Weights of a small GPT-style language model, trained from scratch on English Wikipedia.
Architecture: biases, normalized queries and keys, exclusive self-attention, attention sinks, an embedding shortcut, learned residual scales, skips across layers, capped logits.
Training: a variant of Muon for these matrices, 151M tokens, 9241 steps.
Each number is 500 + 25 x the weight over its row's rms, rounded and kept within 0 to 999. Layers, rows and columns count from 0. Numbers have three digits each. The size before them is the row's rms in percent of the matrix's.

# layer 6 attention output, 256x256, rms 0.166, rows 194-255, columns 64-127
106:477515474450543539501476494470504469523525508524471555486520454526495512421508485487476521551519527489478539495497489501511532537495520515528457461496536493561508508480483508480511457519513487
105:494496509467519486463507495548495498486540506489449474484509507497487492476529516491518523515492510525446524548478535484537497447487514482471535502454484489521511491477469485544491466499472525
094:509474453553487459446548499489501505452490482478474500474507483449526513457499467527505518546518483502480483491503528520445532523509456497533543539475484492440503532509472487508493488513445471
102:541478486457548530526518501457491491523522458550441533495566470445468494505514488530517498523516490516491501519481518481466471545541490513484479515499515504507499521499526517510526511479488537
096:480510521510490467488475455479467524515593488528502467474522529504532527468499449465496493492514500543512501529511522529505508471503482496504545443500460518475517526493470474528472504513451483
114:420518491511476470499551507453508468552491541470535522459501500516499550487477485487506477476522500508516508516496460479478512471473537508463492485547511489539490483479502483461479521486518507
107:520497484508496497464525493515488508476437507495515529504533463476543512456493518518531500501492496496471539513515523511521504501518438540483487487486542464493553484495496441477490484494484492
108:454486480518523468482484530500481479528491516470493472468487488511510487486505515448540517477543517486522474498480510511476514474501521545502479480487488507499534497507493482518506478499496455
095:527486539540485505498509515545479519431494537476523486505413503527493473535482472482555531446469501491495490515469525502505498499518516531518463503474481522486534505453503530504494528494510521
100:434501516497497449510514500489487449514585495523496512467522469509474524515490471465477488473519516508487495478511494530491520502513493521517462492494519511513481534453499511552527479500518489
098:509494482513503472527528471504522468519480459520480530508485498439499502504529520520497512473534511496513494509499528464515522486531564517482494494525530507492484456505478486481500509497517537
104:487488499474460557507539491493481480471510534529475463514486492511500519459500489481515504546471483484509484456502479497523527487496499506518514515526493505520483494503515484526524503482502508
104:536510517528491465493492455552513507520515516553505484508506484450448468462568492488491486533474514513492458494484530500515549494490519538488482477511535466510515492523489514488532495465506478
103:458534493533473522499511518481500513524486521475492479492431525503472522496536450453480480493554503531527503492534537513509527478513501512504522493501471489454520519482477523493465503481517469
084:511488493482492493565516496535511510475514483518534501529521533495529502433532456464518539485467457510539485519476509495494517523483502516507500513482532501492508518501521512487449520469510533
096:511528503473456457500500437553513542486508532447522474485456550494528582524521518494497567537468474523497498511487504505463473506495480485507535514516487500488478475467492488479548482496487490
105:533555486529465533513472474541488487545481489497576538489457457479529493510451468526525515487442478456503475491509505489519526521522454512522507507485526519487516496514540508510539527506489500
096:543476512498516517486498522517463481462474516502484486480495517488453518484546546520512549511498539513472525491516552478506480488482527507492519504478515480500509501512493520512499489510484475
099:504546509476515470433504445509514518518550521534537472526494525501522545480530486542468479538524522443500496503524509511496485504499473516535462488498505505509469499491517512491485524487503461
101:515496510545461502529523480544531478535507506499493575507517491481476456508520504477497512466509478529504506458515515542505531486504480509494519487550491527525505496501486547479500515543507481
102:510481485487501502468487463475504505538548518524516498461469494505461495451506506494456467501568492443521520484500469458502510495508497533507508516511517502503464513507533497509476524524494497
094:552491530468487457472510483535505489477558495508455515521463517452519533491565539478483512485508449499467503523478535515490516516494483494513472483503509513524520502487508497508481484534501515
105:470458523551470468542479422552509448507500481550487447490506492478466459490473567493520497485492512523506494561482456481474500515524491528495483508460524484475551473500482518484494478472492480
100:526485543457515556504526504525536494512500490477463495515479492527468527496494501506524499467547530510478478483464489470493500476514496472507549537520523537503496508476480501513508480494539489
095:513502489482522514485472483576489563523501483498512467530517547524592496522473459516552522474439458484505520515507512519483517462512449487496486468472486469464508486525519499523521479471502516
113:497462464497491489484530484525492473521522508507518549473519541518542535463504491470489481444515490540480499532496532507535538501518502510459525495469475513480525508483494487535501501477554507
096:501467496491562445487501466469517533531521501554462484511524488482545469509484481489543481509470551490474517498497472496479449502506502501513450476487511493554462460472511521479485498470492480
098:513504473515503489536504491461510523486486482507496520462489537526493496507482500516497513533566494502537521461499521496540502480548468530477496544536459544500490498497505500481483480480482513
096:527508483529502514508488479495477472518513526529474519505503477568471448528515485476577477479517501481476480486506471514510531483511532521491502514535481514501475502521520473514487459486511530
095:534488481542529521528481512515533453532457495463498500520481486478449467501525488557467474508501498511516510497496470499448486467525559506484482519487487538501491516530510471522491494464516505
097:433498472470524441521526549502479503486484552506483541498497528476494504544516540472485500520458532509477499493502435534525511460494497492480504566499494511498520503471500504515467524520466522
101:500535525473520508495562543546488463508486517466473470526498505502531510492527505490504479532451526468474504489511484510462458451507469506490516494498478503522496513511520506513482482529472488
099:495481490506521466470525466539476489530503500475502491523544505498483464564469508494445519512499518524522484471506519444502517490493488503480523532530532467502498489499463477495557539475495485
100:487519510525471508442470510511470490452500497487495478478528476463471475518478529528516537520523519521477477503478515466506506502468501495507483520457472529531507496522474522468509494477485469
104:548525527488465529530485505442440518543479529494470460527521477519481497460496451476524477516503460484504482528506462491491542543467480506549499535463521512494485523445481511499505509481500493
100:500482535470476528482497541484490487475584500519536538524478483534487523522528492503457450444517508526530518418519502522494522494523489476475498517527495502516504537486503519480561512475517512
109:469517482493493473534446528451485490514539519481492478439449531499474507506515539518557532501544520558495493489511541507529529475497477496505538527468508493474522544489508497491523505455494487
100:496492510475471488516550538481473508514482495465524508524518514487475520500517509481490460522492488466456481510498484485529524536507475514480496516538521448536514493493537534492515540485500513
114:516463495548468516533448445518501481497499509542509426508509544497475460483551515490496508513522494495523503485508520495497540505485494484519500529493480457495512503541478469478515525512535477
099:487505518551525477470471493504481520513522533525500487501484465487480509546501452491520527477426498502500525488525464515494475521478510520492491502525528513488512526522474481501492495529520513
093:541523494503537539470491479486503484489510482497497506539495470473531521493496513520452488519563533497534519466513480514513475527505516502492500529492503508510495517476514460530504514546474482
104:471482493543492470489550510504515468534482523528525501456474500490506473453474514454488488529512524538504496496493488477507499482441447466497536498490484511478479477521472476514537433515507500
099:470490494482530509573458458491509534539500470531458525564557509500497451481495504469449511513511523530466473492488480497531492498498535521507490528513480536538489527495523517483506512480528481
101:530525464518511490464545545520475506505446526471566512472488466476510460484516493529479484517463515510495494489505544510510468451466481505506473473472502476517476517532500533493538521483447485
104:485480435493489467524475506521523534485532461520542515454520489484518502472478498513479488456509498513487499451539479471502523505512549454496510466541508526568493512470516533512511497493534506
101:471504502532541481505473512459510513544547460521524464506503530522535495497496442482476495476516500511534523486497500512503517490524506514507477491454487507486527515474501474524468482474505506
095:472518522501467509464515505530506525551543518502488492471532485554492505493544516564506548495500514476525490468462497487513473486487476481508542534510474483466487544500486484446519534476482478
095:508505493461492507506527518536507500529514474497540525508513486549554491475467453483510474481540506513515555520475478485487494468474520497530517496504527505502488481528482484489502466493473522
101:520486513482490511474531468562506468481475493457531470527520492530490492552460474550490528472486502529448479523489500476546521518487524522517505512539522501507480480486508533493481532499505539
096:451470483544573513466488533487482511506542493493544507467422539492484487564488565488454516469505502474490476422468519472527533509497483475493520513524509477526506477508495505478532521518514485
103:502462507533481504528484475502510547494503517526536495484527486505478467493514430429514494478468516461540507536482501513459464465490541483508446489500522477482519520522482509521486491528476494
101:497536473543500493471488517518523504570516484525523508519503445483530457506468485499499428532473490503451522511472507473511476514494489480479506521507498498506513451494500462477490486536476539
111:460523504459473513522514542474514456510519502473513556467452501497514476556530459513495518521504469492529502504527502495478533512493528501478498511517503495480500536525493513466486520489524478
097:502491490490472468573512501486479438515480514523443471526494496502485457483503528475542462510461524495504500509497492509525505492527503475514469492496492503447482509480466493491470510558506520
102:521542500503487510539482490503486531501479529490510480529548511508521516524504480443497479490444503461541524504476512512473487549515467508530505489485485441511496476469487451500498479476502472
095:508500508496524561506547528462515514536432504485514494473536500470440499501524527544464457498518496483513515552512534531483513503537484500530477445477516533472463506478480490473501491515477538
105:473496475516492508565498453508500508530509490512490484498504500509470483500489493477425518558480495509493483509500497510513536495511505484500493504452470499489505515487523525535501525522490498
100:541489531491534527490460511498478505503521520496481518535521475520503462510502501500503484510475471486495503515504532513477478480511497534504476494474479484517453473514494468501508496447506476
103:514464474516514482558497539524516465490527476518523539487477540468502453495512517475492457502464503494512462496506521543476486508521536534462490531500508538475490496506493503510514523511465546
098:568539506525536517520501499525513460528491541506444509514486498488527492568517530526519439518474471486498531498490497508513470468488476460486499481445511483480505479517462494462487516517508487
100:501473529517477465490463526508490543503466454471505519501503505500510501466481483435517462466515530472492531466524503498517492500497498518536491519499500511474512480482487497518514491494475498
097:537478465496521476521543486463470496480500531531449434506478537534460490480528512520503459501515491495498503500488493478512486542533476509475531535513484496480483523499529524467519524490500497